python train.py --n_head=4 --attn_scale=0.125 --init_std_up=0.0617 --seq_len=512
Each number is 200 + 30 x the weight over its row's rms, rounded and kept within 0 to 999. Layers, rows and columns count from 0. The size before them is the row's rms in percent of the matrix's.

# down: layer 10 MLP down (transposed), 896x224, rms 0.0617, rows 159-174, columns 0-223
# up: layer 10 MLP up, 896x224, rms 0.0617, rows 160-174, columns 0-223
down159,098,236,216,205,233,202,186,231,167,239,205,267,152,204,198,226,149,205,196,212,270,168,185,195,217,243,191,226,177,183,183,165,148,209,204,169,223,205,199,165,210,225,225,181,208,137,195,177,239,218,173,281,191,179,221,225,181,144,146,208,224,201,189,203,153,165,225,210,199,233,195,206,158,240,193,219,269,219,117,234,246,183,171,170,216,207,165,164,179,201,192,176,169,156,246,208,230,171,216,230,131,230,154,207,194,192,133,215,199,213,182,195,221,157,140,162,186,230,193,186,156,166,195,187,194,188,171,228,197,222,196,225,188,229,245,160,223,185,233,198,223,210,179,201,242,209,176,272,155,210,188,200,229,219,228,171,188,220,209,217,175,211,202,180,182,170,186,218,173,215,193,218,185,220,208,223,166,245,166,176,206,178,210,156,165,178,186,183,191,195,198,209,207,200,235,239,233,237,215,146,215,191,251,207,163,187,191,226,196,205,291,216,238,181,254,179,210,170,215,191,218,302,170,232,192
up160,099,184,169,261,196,236,175,244,197,178,193,180,277,202,201,226,189,191,215,197,194,172,105,266,190,212,183,149,186,258,171,206,188,216,195,190,171,209,236,216,220,202,217,192,189,149,181,210,241,185,195,233,212,189,171,244,156,224,176,180,209,177,212,226,231,124,179,208,205,190,153,211,253,201,169,263,212,223,200,228,197,185,205,185,228,164,205,199,166,222,169,229,190,226,227,165,237,220,227,212,233,197,191,212,156,198,171,221,135,184,190,225,216,155,145,195,134,250,207,186,195,188,173,206,201,160,210,219,232,214,172,230,172,186,237,187,223,211,162,208,222,162,200,272,189,191,174,160,217,247,228,236,242,230,175,158,178,190,203,121,201,186,260,195,159,202,231,261,222,138,195,167,189,163,203,119,188,188,195,205,253,195,241,200,181,184,202,183,188,160,185,202,199,262,205,195,224,197,187,243,215,164,160,242,210,205,194,164,217,171,195,165,199,168,240,257,231,187,213,206,222,195,195,157,207
down160,099,211,256,185,177,200,259,187,178,187,185,154,166,186,173,228,177,199,188,195,175,220,157,209,216,268,231,222,205,170,154,199,192,157,213,190,172,215,139,193,202,166,245,176,202,212,273,236,186,234,179,179,203,222,193,178,238,166,203,195,183,172,184,174,192,165,243,177,141,191,122,187,205,163,213,208,203,261,233,214,195,206,196,239,171,158,159,204,222,182,218,234,198,166,186,227,154,168,157,168,217,170,157,139,209,225,180,167,237,235,224,211,213,224,237,209,197,203,175,250,205,245,195,214,176,200,198,236,261,182,222,144,177,118,159,206,196,207,184,233,182,274,193,207,169,243,203,185,205,201,196,141,177,250,196,249,236,225,187,163,208,211,173,203,234,194,216,192,192,204,133,280,242,236,241,165,204,248,215,161,189,201,195,224,231,171,204,184,190,214,237,200,222,249,203,252,208,153,237,229,174,223,165,206,186,169,232,205,214,215,198,208,238,242,161,193,193,203,159,228,203,225,199,181,173
up161,122,205,153,169,210,169,194,166,214,226,158,180,235,207,227,190,224,223,203,265,187,158,208,107,196,256,187,206,199,216,168,180,227,181,191,145,213,207,207,190,203,240,197,209,172,187,206,193,242,264,219,150,166,239,131,212,174,186,177,238,222,219,216,158,197,187,229,227,254,250,180,264,176,232,224,196,205,202,212,220,203,175,198,185,238,203,245,243,205,219,210,185,134,232,241,176,181,171,212,223,235,158,199,224,150,216,217,223,273,192,180,255,188,197,211,201,211,260,143,189,211,266,171,195,146,202,224,178,225,176,219,172,164,172,177,159,236,192,217,182,229,199,180,239,224,171,228,217,214,165,239,198,215,192,201,283,220,200,170,163,252,167,222,234,163,198,241,184,187,169,141,158,215,220,196,192,200,142,191,191,165,247,195,221,151,194,210,186,208,228,174,232,185,188,181,154,159,225,241,226,206,243,175,205,198,150,217,195,153,230,188,203,180,158,229,229,194,198,222,223,204,225,182,213,186
down161,117,209,160,217,227,200,213,183,180,196,223,195,197,196,197,166,228,184,197,213,218,194,242,140,192,222,181,164,223,196,189,228,232,202,186,205,237,221,188,197,215,175,244,231,258,124,163,211,220,208,216,181,217,181,149,184,176,201,141,232,250,238,185,182,153,194,223,232,214,201,226,192,138,241,203,209,168,220,228,213,184,194,158,179,208,216,222,254,147,219,193,190,224,210,226,198,217,174,217,203,213,172,165,189,158,172,175,175,215,192,205,196,218,232,263,213,225,216,225,208,213,267,209,202,141,197,244,169,221,271,218,218,193,185,240,193,213,175,203,113,176,131,141,189,161,214,238,158,181,141,183,180,242,153,180,208,227,198,187,183,198,227,199,212,181,204,245,192,205,143,226,144,234,225,159,212,244,162,254,213,170,221,250,195,167,167,208,197,210,250,201,199,230,201,180,171,186,220,241,212,183,275,181,204,191,177,216,201,164,249,178,217,182,142,255,182,164,196,221,172,220,221,115,213,231
up162,103,193,166,233,207,204,172,198,193,228,187,180,181,198,219,129,172,176,196,184,206,188,204,163,145,210,184,199,227,304,157,190,199,210,208,184,141,214,208,186,222,175,206,195,224,132,215,202,173,144,214,148,230,228,188,222,209,198,250,255,193,160,267,193,205,163,258,211,210,228,237,215,203,202,197,198,195,199,261,142,181,214,149,155,232,180,184,193,221,201,251,249,189,201,229,218,130,219,269,184,216,195,252,234,164,199,215,195,199,156,242,185,176,200,218,224,238,273,161,187,192,184,226,199,197,197,282,273,222,236,190,215,169,180,219,168,154,166,170,215,174,222,193,198,225,217,219,187,195,171,199,194,163,201,203,191,195,190,171,203,200,171,178,211,229,180,160,214,216,237,202,228,183,145,264,157,181,174,171,188,218,230,207,134,175,189,277,203,214,186,245,230,194,177,145,235,192,188,229,219,197,208,190,248,189,187,166,207,218,187,178,221,153,234,190,209,218,225,196,207,206,221,150,201,213
down162,104,188,204,159,187,187,228,206,244,173,198,227,173,208,192,162,199,207,170,190,257,200,247,263,231,217,199,250,209,165,235,221,233,261,207,113,164,237,204,192,183,238,198,241,249,172,222,276,222,174,184,180,161,222,192,192,190,190,203,202,222,185,166,183,221,191,211,175,261,223,223,158,185,162,242,230,206,174,184,216,176,166,211,237,219,182,302,209,220,257,215,199,176,223,177,196,174,197,204,172,221,176,188,131,188,199,252,156,182,231,200,212,250,181,212,209,249,257,124,198,178,199,235,193,157,162,177,196,208,201,254,216,189,160,197,206,175,209,216,198,176,176,194,188,214,163,194,171,182,203,182,221,182,224,238,183,194,218,208,227,225,222,158,236,186,184,165,199,232,213,266,150,178,194,135,222,237,195,217,210,211,212,231,148,232,207,201,181,169,128,176,139,205,210,177,169,172,182,196,139,170,221,128,190,211,211,208,194,234,223,200,207,185,223,176,212,253,178,169,222,178,182,170,222,203
up163,102,159,202,228,167,231,192,230,175,219,216,247,187,211,160,186,214,245,162,254,226,213,203,167,168,207,263,151,197,189,229,210,188,144,180,164,199,229,187,206,170,236,208,152,215,162,216,221,248,194,139,209,194,171,155,195,209,167,176,202,212,227,243,221,204,183,176,185,199,206,216,176,170,144,195,217,233,218,236,166,188,182,202,182,166,201,216,185,209,213,179,275,140,228,207,222,209,176,167,200,210,193,157,155,150,201,187,217,198,196,209,164,259,228,230,191,203,248,163,216,263,217,196,157,198,188,204,206,213,182,206,194,209,223,224,154,158,190,213,219,222,151,176,224,143,186,204,200,248,191,222,283,189,168,183,198,186,222,144,193,190,197,192,164,210,232,189,186,208,201,222,184,238,189,259,120,210,257,224,154,177,153,141,237,241,159,224,178,221,190,202,244,232,188,261,145,173,163,159,234,181,211,254,223,156,211,201,222,203,217,214,171,196,229,221,260,225,225,209,223,171,174,256,209,188
down163,104,232,187,237,183,190,156,161,211,237,244,198,236,187,211,182,183,165,233,199,163,264,225,156,179,118,147,164,191,229,180,194,178,232,199,187,193,228,217,216,157,208,212,201,163,184,137,149,189,214,248,172,157,145,174,225,209,202,207,234,230,222,215,228,172,199,190,222,234,186,145,208,222,154,191,164,180,180,168,175,183,192,203,189,247,162,215,168,215,196,185,189,229,231,213,221,262,236,211,258,200,166,191,207,206,178,202,150,219,243,242,211,247,201,237,222,197,200,161,238,229,174,139,173,228,189,194,260,237,158,239,184,219,125,222,206,217,246,207,225,215,198,226,193,175,224,178,235,208,235,203,258,209,171,132,252,191,197,212,205,219,153,183,211,238,235,215,195,189,145,193,172,196,180,213,188,172,218,256,210,203,233,215,179,209,165,221,138,218,276,176,141,197,170,213,191,222,212,189,206,184,214,215,206,176,230,172,182,185,257,168,185,158,220,178,195,223,205,222,159,171,169,231,198,249
up164,102,153,162,208,241,251,191,161,210,267,170,221,256,235,187,204,202,203,162,199,147,178,226,227,161,216,234,217,200,179,201,214,200,224,215,186,212,249,210,241,193,206,225,208,268,256,200,141,220,215,194,175,221,195,188,216,198,189,156,235,179,224,223,222,177,203,250,123,192,209,212,189,136,148,148,179,216,208,277,178,201,236,234,171,160,191,166,233,205,158,190,196,203,219,216,244,217,206,195,184,168,217,159,178,222,168,179,214,191,219,248,216,221,168,204,179,204,229,213,192,238,241,202,223,179,214,181,148,126,152,201,143,253,209,171,180,235,227,190,191,237,216,161,244,215,229,200,217,181,213,193,205,165,207,200,261,238,169,232,196,166,209,211,194,195,222,207,227,158,218,215,199,174,210,251,239,211,139,205,152,215,205,226,144,180,212,247,222,228,196,156,166,148,192,223,214,210,184,202,185,236,257,191,211,176,148,201,168,241,201,159,201,199,222,258,191,249,178,176,204,149,165,163,207,175
down164,103,198,240,158,192,215,181,172,205,189,168,186,196,198,206,180,187,172,208,240,190,142,211,182,223,177,205,226,237,216,210,160,194,239,169,239,163,195,175,180,254,207,229,164,160,188,185,147,142,203,184,206,227,193,220,159,194,158,190,189,206,268,227,179,217,203,276,199,250,245,218,194,193,223,247,233,169,195,148,185,206,198,209,209,218,173,269,225,178,207,267,185,219,222,171,198,189,167,208,210,268,215,190,231,235,189,153,222,212,218,164,191,247,212,207,259,189,209,197,214,188,208,221,131,164,196,208,252,211,200,222,178,172,208,129,170,173,246,165,232,223,202,187,123,203,164,178,221,172,190,220,208,232,246,239,182,195,200,207,192,199,134,206,220,191,223,183,178,204,170,182,270,167,191,240,180,218,212,106,220,187,186,147,157,189,191,207,246,220,222,187,238,196,144,201,191,187,260,207,192,169,188,225,202,171,190,185,219,187,243,211,264,261,223,223,185,179,195,210,194,179,191,214,169,137
up165,104,230,176,231,173,192,202,242,188,210,212,203,170,185,149,195,177,228,234,164,170,134,225,195,194,181,218,187,184,188,230,222,125,217,168,197,236,227,229,173,214,293,233,166,187,241,164,190,210,192,232,193,200,182,243,220,192,198,184,236,181,181,262,279,197,216,209,282,155,189,172,166,177,188,171,197,200,204,202,192,194,150,271,215,207,253,163,183,262,207,155,213,216,156,262,204,210,166,193,190,201,225,207,175,211,191,249,206,194,192,206,191,260,214,243,215,179,152,183,225,217,122,193,192,216,170,244,201,161,179,155,229,185,196,188,167,157,186,203,177,205,145,164,214,201,201,164,179,227,244,175,222,217,210,233,226,187,209,206,196,217,215,214,233,223,214,151,121,210,198,237,208,209,201,196,191,161,231,180,161,162,194,231,161,166,220,214,186,204,200,199,207,219,195,241,203,151,153,203,218,252,153,261,192,234,259,219,188,191,207,193,231,187,200,202,163,214,179,206,200,225,198,284,229,208
down165,105,206,153,165,189,188,189,201,124,208,132,217,206,213,275,200,179,193,192,163,209,231,197,189,232,185,156,206,211,219,237,228,222,229,179,219,187,191,158,277,247,188,236,219,215,202,126,185,232,201,188,226,169,171,232,169,213,202,204,205,188,231,197,220,213,182,199,175,181,185,176,209,203,182,141,180,213,245,189,169,249,175,181,219,241,185,226,154,249,184,257,215,197,286,252,168,135,237,221,208,189,220,217,194,224,167,192,226,205,229,196,176,229,196,221,147,202,170,132,199,213,165,241,210,158,204,226,226,247,166,183,207,205,257,189,236,247,256,190,219,197,152,185,212,206,201,161,207,210,128,169,242,150,182,176,209,176,209,228,193,225,201,158,179,194,201,197,204,210,209,194,176,260,219,222,167,259,211,194,169,192,148,207,175,213,169,171,223,238,181,208,185,209,177,196,241,152,215,208,185,262,202,196,225,199,132,169,217,170,228,223,193,148,162,170,254,194,183,193,230,210,189,213,176,229
up166,104,224,197,185,202,212,210,189,218,262,261,196,235,228,213,175,161,200,209,169,166,252,180,225,260,227,219,165,219,193,221,158,164,199,222,218,191,190,190,234,175,143,179,202,226,205,203,222,238,210,243,180,136,184,181,128,186,260,246,205,227,203,197,160,168,255,200,140,177,270,221,196,200,242,206,209,196,195,229,234,223,202,217,161,191,200,199,173,177,206,225,192,221,198,252,188,167,201,178,222,219,187,176,264,174,217,158,229,236,199,127,190,159,194,185,154,167,231,199,138,234,181,243,250,229,219,205,223,209,212,147,205,163,167,199,192,247,183,186,190,177,199,206,216,200,224,251,186,200,201,206,196,205,197,220,242,165,278,225,192,237,190,176,159,185,202,243,138,237,231,247,208,213,194,248,145,196,233,172,222,273,171,143,251,165,220,229,248,175,191,140,182,226,186,239,178,173,203,166,186,178,197,179,197,175,161,166,196,181,195,179,227,163,214,175,204,216,210,190,192,166,205,226,179,186
down166,107,180,221,198,214,270,238,268,297,139,215,174,203,265,191,161,220,179,232,209,228,212,191,195,168,167,190,178,216,213,196,132,188,175,233,184,208,152,200,206,199,195,217,181,214,204,263,208,138,233,195,231,201,230,217,211,231,166,212,214,215,249,195,154,193,230,193,198,156,137,173,193,242,176,193,219,199,161,186,188,174,187,202,188,175,188,203,193,170,225,154,209,251,147,244,196,211,171,139,246,194,196,157,173,141,203,190,248,170,157,216,220,232,191,191,207,170,185,183,222,174,193,164,181,208,196,229,209,238,216,246,210,191,171,224,155,161,189,209,176,193,194,141,188,193,167,231,193,202,285,188,245,200,203,200,209,140,190,185,267,179,197,137,220,201,173,211,199,204,200,236,201,232,157,198,198,217,181,275,206,159,157,183,237,235,245,223,177,210,204,188,211,162,205,170,219,205,245,187,229,198,144,204,201,228,195,189,237,193,241,182,217,213,243,213,227,175,232,242,144,206,179,232,178,199
up167,102,186,174,250,172,214,190,167,165,206,228,208,187,192,219,225,172,222,170,221,193,178,206,227,219,233,209,155,178,235,226,233,232,208,213,166,151,236,172,159,184,187,156,148,207,195,238,202,171,167,217,130,236,197,181,252,213,191,221,150,200,224,231,187,141,203,187,182,187,263,181,208,200,249,159,175,171,205,228,199,193,231,195,172,147,273,264,217,187,186,218,210,207,175,236,197,179,186,251,179,210,217,162,208,233,194,192,207,204,233,254,220,224,211,208,162,198,215,235,212,225,200,202,207,198,216,197,175,137,270,214,193,203,171,204,197,206,201,212,191,159,225,232,212,189,218,152,124,181,222,215,219,210,191,175,224,213,162,221,172,241,153,199,150,122,237,256,238,181,144,168,192,154,195,205,168,257,163,222,180,226,222,199,202,180,155,214,239,203,181,196,154,224,199,234,193,183,205,208,182,248,231,237,213,218,200,186,223,192,265,128,195,194,248,235,254,227,141,232,209,175,234,222,238,229
down167,103,178,186,179,194,191,202,184,201,160,182,217,193,205,157,199,175,186,203,212,208,209,220,151,221,214,238,221,182,238,243,136,256,222,258,238,249,195,186,200,239,201,243,196,210,160,214,257,225,289,217,212,206,207,233,152,247,214,217,237,169,236,141,182,136,208,242,166,251,178,173,191,195,158,213,231,173,196,243,150,226,191,190,201,145,181,241,193,185,201,191,196,203,156,207,217,175,255,209,174,203,223,165,131,245,218,229,140,224,168,237,203,235,161,215,238,187,229,191,224,209,191,215,222,222,161,163,166,205,205,193,204,238,201,226,217,162,220,210,175,260,167,190,220,221,153,179,227,159,199,181,199,164,218,185,211,204,186,246,204,170,197,226,185,215,262,145,231,235,155,187,169,252,171,163,251,228,187,192,186,204,206,186,187,193,179,206,215,225,204,170,190,171,135,164,171,193,232,150,201,182,239,253,199,166,227,239,185,162,185,206,233,172,215,189,167,211,231,224,205,236,168,213,156,142
up168,103,254,276,224,167,153,200,229,190,204,209,152,208,158,164,198,179,239,154,230,238,215,172,208,202,161,232,215,238,259,209,167,196,168,152,254,213,242,272,203,231,209,210,237,242,206,181,190,255,186,213,174,151,285,201,191,207,210,214,167,209,211,139,172,261,217,144,204,246,207,182,234,179,241,183,204,209,182,180,253,215,173,177,166,160,196,122,214,183,216,226,256,203,243,192,203,145,172,222,159,222,262,170,231,204,242,195,221,182,190,198,158,186,214,165,174,179,209,232,205,232,199,181,210,149,118,224,278,203,162,190,237,176,243,223,207,213,193,207,189,226,140,209,206,200,167,204,179,186,200,197,213,154,154,191,161,210,170,184,190,174,182,173,227,222,212,181,223,212,157,146,222,198,177,219,210,185,203,203,214,228,181,214,225,177,193,212,239,210,248,198,190,151,222,211,242,180,189,211,197,153,173,198,207,214,219,198,243,215,180,205,194,152,227,228,192,181,209,192,173,216,162,207,223,216
down168,102,263,235,207,201,176,205,194,210,248,205,186,198,234,247,226,202,188,189,175,215,157,237,266,211,200,177,234,198,208,159,201,221,155,176,261,199,222,196,207,235,153,206,227,217,263,207,245,229,168,236,231,176,186,165,251,230,185,149,232,157,191,201,172,194,225,209,239,243,210,209,216,204,191,178,225,156,207,188,222,226,200,207,238,169,216,132,167,230,184,183,171,206,139,168,180,205,177,161,201,196,178,231,179,239,162,193,200,176,218,182,228,217,206,231,135,140,156,212,218,192,189,196,172,128,220,233,226,198,215,171,176,159,207,217,216,166,221,224,223,156,148,201,189,216,225,120,235,180,215,256,214,168,157,205,178,186,219,220,160,178,160,188,149,223,211,195,195,219,132,232,267,199,201,214,220,164,164,221,182,182,168,167,248,194,244,164,208,210,177,155,245,227,216,222,210,192,201,205,233,148,217,139,173,167,261,204,220,215,169,197,196,253,223,219,150,206,188,245,217,217,195,207,225,201
up169,095,203,109,227,289,166,237,192,185,257,190,244,146,202,173,173,230,176,237,218,164,193,205,184,184,205,244,221,192,242,213,264,209,197,152,188,188,197,221,215,224,248,193,222,202,185,186,207,224,164,148,174,214,196,249,180,199,187,184,196,203,215,210,230,233,156,221,187,182,226,203,267,203,196,210,216,218,241,185,177,174,149,176,204,207,256,245,167,259,183,201,284,233,163,196,200,200,235,242,257,135,205,202,184,177,166,199,233,240,210,225,230,226,183,194,175,197,132,159,231,191,176,182,217,199,191,162,196,248,196,202,151,185,207,223,193,175,183,193,154,180,231,239,139,176,180,206,186,201,201,185,203,197,156,208,244,220,220,171,216,201,199,228,185,171,200,168,247,176,232,240,209,165,177,212,189,181,223,247,153,164,188,185,186,155,254,189,167,236,188,204,205,233,186,186,207,194,234,242,196,155,210,177,225,139,176,230,161,186,212,211,205,208,223,166,208,177,170,217,123,191,252,184,217,159
down169,102,187,213,193,185,169,211,223,254,188,211,249,245,206,195,230,173,218,171,172,180,219,214,219,170,209,164,211,271,192,169,201,194,212,196,166,135,186,148,172,198,148,185,162,167,196,205,228,147,201,185,154,200,186,203,272,219,153,170,129,228,179,167,140,207,208,214,236,203,196,218,191,107,232,173,163,190,173,146,200,213,213,258,220,181,216,233,216,205,240,158,175,206,195,226,185,218,144,225,155,208,195,196,187,214,187,212,161,199,246,211,193,210,251,200,211,222,253,164,161,209,211,300,180,238,259,260,222,182,270,158,208,205,217,182,208,156,241,173,212,246,189,202,218,183,213,202,234,210,219,211,197,186,180,217,170,160,198,203,137,212,204,170,206,227,184,235,212,203,186,227,191,222,213,244,184,187,222,209,244,178,240,208,218,189,149,154,172,161,216,191,215,235,196,248,176,194,193,235,212,208,165,233,175,178,199,182,197,217,150,206,219,242,160,177,196,225,142,227,235,198,196,184,251,218
up170,096,220,171,243,185,197,204,255,152,147,266,205,192,173,199,180,196,169,161,153,155,186,206,143,253,234,215,212,244,209,179,217,201,196,188,227,195,259,217,187,204,215,169,192,216,237,130,211,207,261,227,169,157,219,193,200,188,181,181,232,199,239,181,217,214,147,283,227,254,199,153,191,218,223,200,170,150,139,183,229,252,231,232,201,166,214,218,229,211,176,175,172,179,151,224,211,173,183,220,200,220,153,220,179,242,191,190,209,233,241,185,190,218,174,187,178,266,176,189,196,204,185,164,225,266,167,229,210,225,230,184,172,222,176,153,206,180,197,201,223,190,174,188,221,178,250,202,231,146,184,224,200,208,215,173,252,198,208,221,203,146,212,197,254,246,204,183,202,236,202,207,201,212,169,221,255,199,215,248,208,199,182,189,244,200,194,136,193,165,219,204,188,177,250,258,205,207,144,212,191,242,174,152,190,140,183,184,129,197,202,179,215,187,183,166,167,163,237,150,213,226,187,185,205,221
down170,092,236,227,184,217,180,198,206,202,181,192,233,191,227,203,219,220,196,282,220,218,259,169,201,185,125,188,266,204,214,236,256,210,227,188,216,184,212,245,196,242,220,262,155,214,194,207,213,155,152,181,205,230,156,214,181,225,217,171,178,163,206,225,202,189,249,212,202,176,194,231,177,183,196,221,249,222,221,219,191,143,164,204,212,200,192,158,189,189,182,218,213,171,213,200,208,203,317,218,192,235,196,153,194,186,166,222,207,177,158,156,170,227,176,196,197,166,164,131,133,160,174,266,163,201,165,200,160,202,164,209,247,154,218,204,206,192,164,192,252,198,193,217,132,247,160,252,162,188,228,157,201,230,193,206,187,164,218,158,201,242,186,185,220,179,185,200,173,246,208,227,197,215,215,180,169,226,217,156,200,201,242,194,186,199,199,240,203,168,164,200,193,222,195,163,202,168,237,254,201,178,207,203,164,226,210,220,190,210,190,209,253,216,171,187,226,216,210,152,209,265,194,225,129,160
up171,101,193,201,161,170,230,164,200,204,242,199,208,227,171,238,192,130,162,170,186,199,213,218,239,162,192,217,179,227,171,220,172,236,179,225,167,214,269,215,171,202,160,172,226,200,156,166,158,262,208,203,214,230,168,209,191,192,219,221,187,196,207,197,263,182,228,229,201,210,210,168,200,195,236,182,203,177,152,203,177,245,170,260,261,225,177,224,209,192,216,228,251,220,206,174,207,241,239,139,217,202,213,166,185,239,208,184,223,145,273,232,245,195,201,161,219,160,200,191,249,164,198,141,137,174,174,211,223,123,202,197,228,156,232,197,210,198,189,152,218,201,178,199,174,155,193,162,164,205,167,171,198,240,213,173,241,188,232,207,183,192,227,247,230,198,166,232,187,224,272,241,221,189,219,189,139,196,169,189,189,240,248,161,185,173,202,151,191,156,124,243,210,211,262,197,246,221,199,187,222,254,200,238,194,194,187,202,181,205,177,198,208,194,197,188,164,199,252,233,184,161,224,199,202,208
down171,104,255,231,198,220,214,187,164,197,156,187,208,193,231,138,204,185,210,186,253,201,222,206,200,200,195,190,197,149,187,201,219,211,215,205,236,222,147,149,261,155,220,252,222,197,198,240,200,138,162,199,252,198,182,144,248,210,182,216,177,184,192,165,198,190,152,105,179,183,174,225,216,164,245,197,200,223,234,254,234,243,236,204,185,242,203,167,173,122,153,207,160,170,164,157,222,228,211,204,184,197,205,233,229,198,201,194,178,203,175,149,209,207,206,204,226,245,107,143,185,209,226,184,202,167,200,182,157,268,219,174,210,226,214,175,151,205,203,260,193,222,147,209,205,214,196,208,197,234,241,192,246,204,214,206,227,196,176,185,185,212,189,218,163,189,202,198,215,204,254,232,150,246,151,265,190,249,213,215,170,219,206,194,210,201,199,223,199,234,217,242,148,240,148,180,198,210,180,227,215,179,177,207,168,210,201,181,194,142,209,164,172,262,204,195,190,244,194,221,172,240,204,190,190,216
up172,103,180,177,200,190,241,173,215,226,179,149,195,226,173,218,164,214,180,205,232,199,173,213,216,166,136,183,157,200,181,196,156,181,189,192,151,153,210,205,163,210,231,174,182,184,205,254,201,214,153,167,191,211,237,220,212,180,211,224,175,283,191,247,191,178,228,158,179,144,218,242,169,222,171,205,148,269,162,176,194,237,202,173,229,246,200,224,227,159,218,225,177,238,251,196,206,218,222,183,250,201,225,225,274,165,267,211,231,175,165,196,163,221,158,180,192,198,196,217,205,179,219,193,216,186,221,247,153,208,198,210,172,226,180,198,177,191,189,239,193,167,185,256,204,219,191,161,210,148,196,214,252,154,145,201,196,266,228,207,180,190,179,250,210,192,178,225,225,207,241,190,211,208,173,190,199,188,307,199,172,197,205,179,171,138,227,180,187,188,228,213,186,178,211,193,209,164,217,236,206,204,254,241,221,189,257,177,210,132,223,202,194,199,236,223,258,216,232,179,187,273,184,218,189,218
down172,103,236,205,139,241,183,195,236,221,170,157,160,197,205,218,185,233,149,192,164,193,255,198,211,177,191,163,198,234,215,185,214,205,219,176,149,189,189,159,217,219,215,161,191,164,207,275,207,199,183,190,215,185,240,186,217,166,202,248,150,181,188,264,139,186,211,215,204,231,203,197,200,180,239,193,223,167,170,208,250,187,235,186,218,216,172,220,240,180,224,204,189,251,164,196,208,173,209,223,226,182,240,234,315,228,199,214,174,191,204,232,252,230,173,241,222,184,225,204,220,177,252,188,148,202,214,177,205,187,203,225,169,212,202,173,171,188,178,253,195,174,195,175,129,218,247,136,223,205,188,167,222,239,183,215,173,185,159,209,214,193,216,211,151,215,152,171,215,195,188,218,186,195,223,194,213,128,239,176,212,209,152,182,208,164,236,238,207,149,186,177,225,220,258,180,175,220,229,160,217,199,133,160,232,187,173,186,194,207,201,213,273,188,183,154,233,178,209,266,234,145,204,168,221,207
up173,099,264,261,193,220,233,240,131,251,166,209,193,162,212,182,214,176,188,270,186,144,253,235,184,204,195,272,167,137,218,214,182,218,159,182,170,158,212,206,180,195,155,202,162,228,231,164,228,161,217,211,222,202,201,284,202,210,159,176,157,199,214,196,184,152,233,230,216,171,166,200,226,223,243,218,220,173,177,218,209,195,178,166,175,232,166,175,203,178,220,192,263,206,231,172,206,189,189,204,228,209,189,194,246,211,213,187,219,192,201,190,177,198,252,180,194,211,228,215,160,192,202,193,203,218,163,203,162,210,203,228,174,178,201,180,169,185,225,205,217,152,222,219,152,188,209,239,152,218,209,208,180,158,216,174,202,216,180,193,171,180,131,199,168,186,203,202,238,225,266,174,227,240,234,227,201,220,237,252,208,195,156,172,247,199,224,249,237,202,131,189,237,202,268,178,250,238,153,188,149,197,237,194,182,259,189,188,171,208,169,217,239,199,184,182,254,195,248,227,154,189,214,226,173,224
down173,096,173,172,243,203,244,191,188,214,234,231,167,204,174,212,169,172,198,189,166,239,225,192,177,200,195,166,214,231,215,169,207,140,241,218,246,257,196,212,193,238,228,197,221,219,150,249,171,213,186,241,180,183,195,148,179,216,191,234,192,190,212,149,211,198,179,200,197,246,268,204,228,166,184,202,202,223,184,222,259,196,196,232,173,236,211,193,181,197,202,211,214,196,165,225,183,195,203,219,199,183,235,164,192,199,183,180,216,175,206,184,218,208,216,193,167,190,215,193,212,191,149,215,133,196,176,213,241,184,216,227,210,217,245,214,240,137,166,155,254,246,199,172,184,158,208,183,214,203,182,192,184,252,183,199,227,231,247,226,200,222,234,183,237,173,207,227,183,198,162,219,164,222,189,183,158,240,189,180,80,176,156,148,156,214,165,122,138,164,231,212,178,213,300,239,192,175,209,200,247,167,241,170,189,172,236,208,201,199,225,188,231,194,238,248,211,247,180,129,191,210,212,165,204,239
up174,095,194,242,146,232,196,212,138,271,234,192,205,252,209,229,164,198,188,196,244,178,197,189,264,163,149,183,201,185,222,124,157,233,218,182,211,173,217,199,188,157,215,195,236,188,226,227,228,207,204,193,196,204,203,179,219,267,183,187,216,212,153,220,205,208,168,228,204,200,271,222,162,212,244,152,204,198,261,163,201,201,191,200,214,213,215,143,235,197,229,139,223,168,253,188,190,168,180,199,136,219,224,222,196,190,219,189,212,240,134,153,216,235,213,195,201,175,202,213,206,215,227,221,248,225,152,242,184,250,184,186,218,201,162,187,206,193,211,246,200,185,144,224,203,187,172,231,221,230,208,176,185,186,169,184,234,182,221,211,229,210,240,206,197,170,237,199,237,216,204,206,182,219,258,229,150,154,177,223,186,202,176,171,261,208,180,194,191,153,184,158,165,161,271,238,141,174,183,165,210,245,209,191,216,220,168,165,236,224,196,199,173,165,183,234,200,198,197,152,231,127,157,171,173,204
down174,095,187,199,180,182,189,206,230,172,192,239,186,154,230,177,226,219,253,200,188,202,174,204,170,185,201,194,219,205,212,197,213,200,221,206,186,162,225,261,182,218,159,172,209,202,183,218,217,188,200,180,199,192,144,196,231,170,178,242,201,189,209,194,193,199,236,203,219,182,110,193,159,178,177,208,187,265,224,207,190,197,220,211,171,242,189,247,233,182,158,275,210,213,201,130,143,227,228,175,249,169,219,236,136,240,194,214,199,183,206,185,192,180,163,208,168,227,182,212,249,206,168,250,206,180,250,201,219,199,199,195,188,176,195,174,257,222,146,124,132,163,231,213,220,169,220,168,188,209,211,209,167,210,234,211,213,228,224,129,164,190,245,196,231,244,193,183,175,192,165,152,242,187,142,193,176,164,215,134,256,193,216,282,249,185,228,163,165,223,135,198,233,234,225,204,218,171,207,234,210,209,181,224,191,186,178,182,260,179,190,216,241,156,212,207,213,251,200,175,198,238,239,237,197,220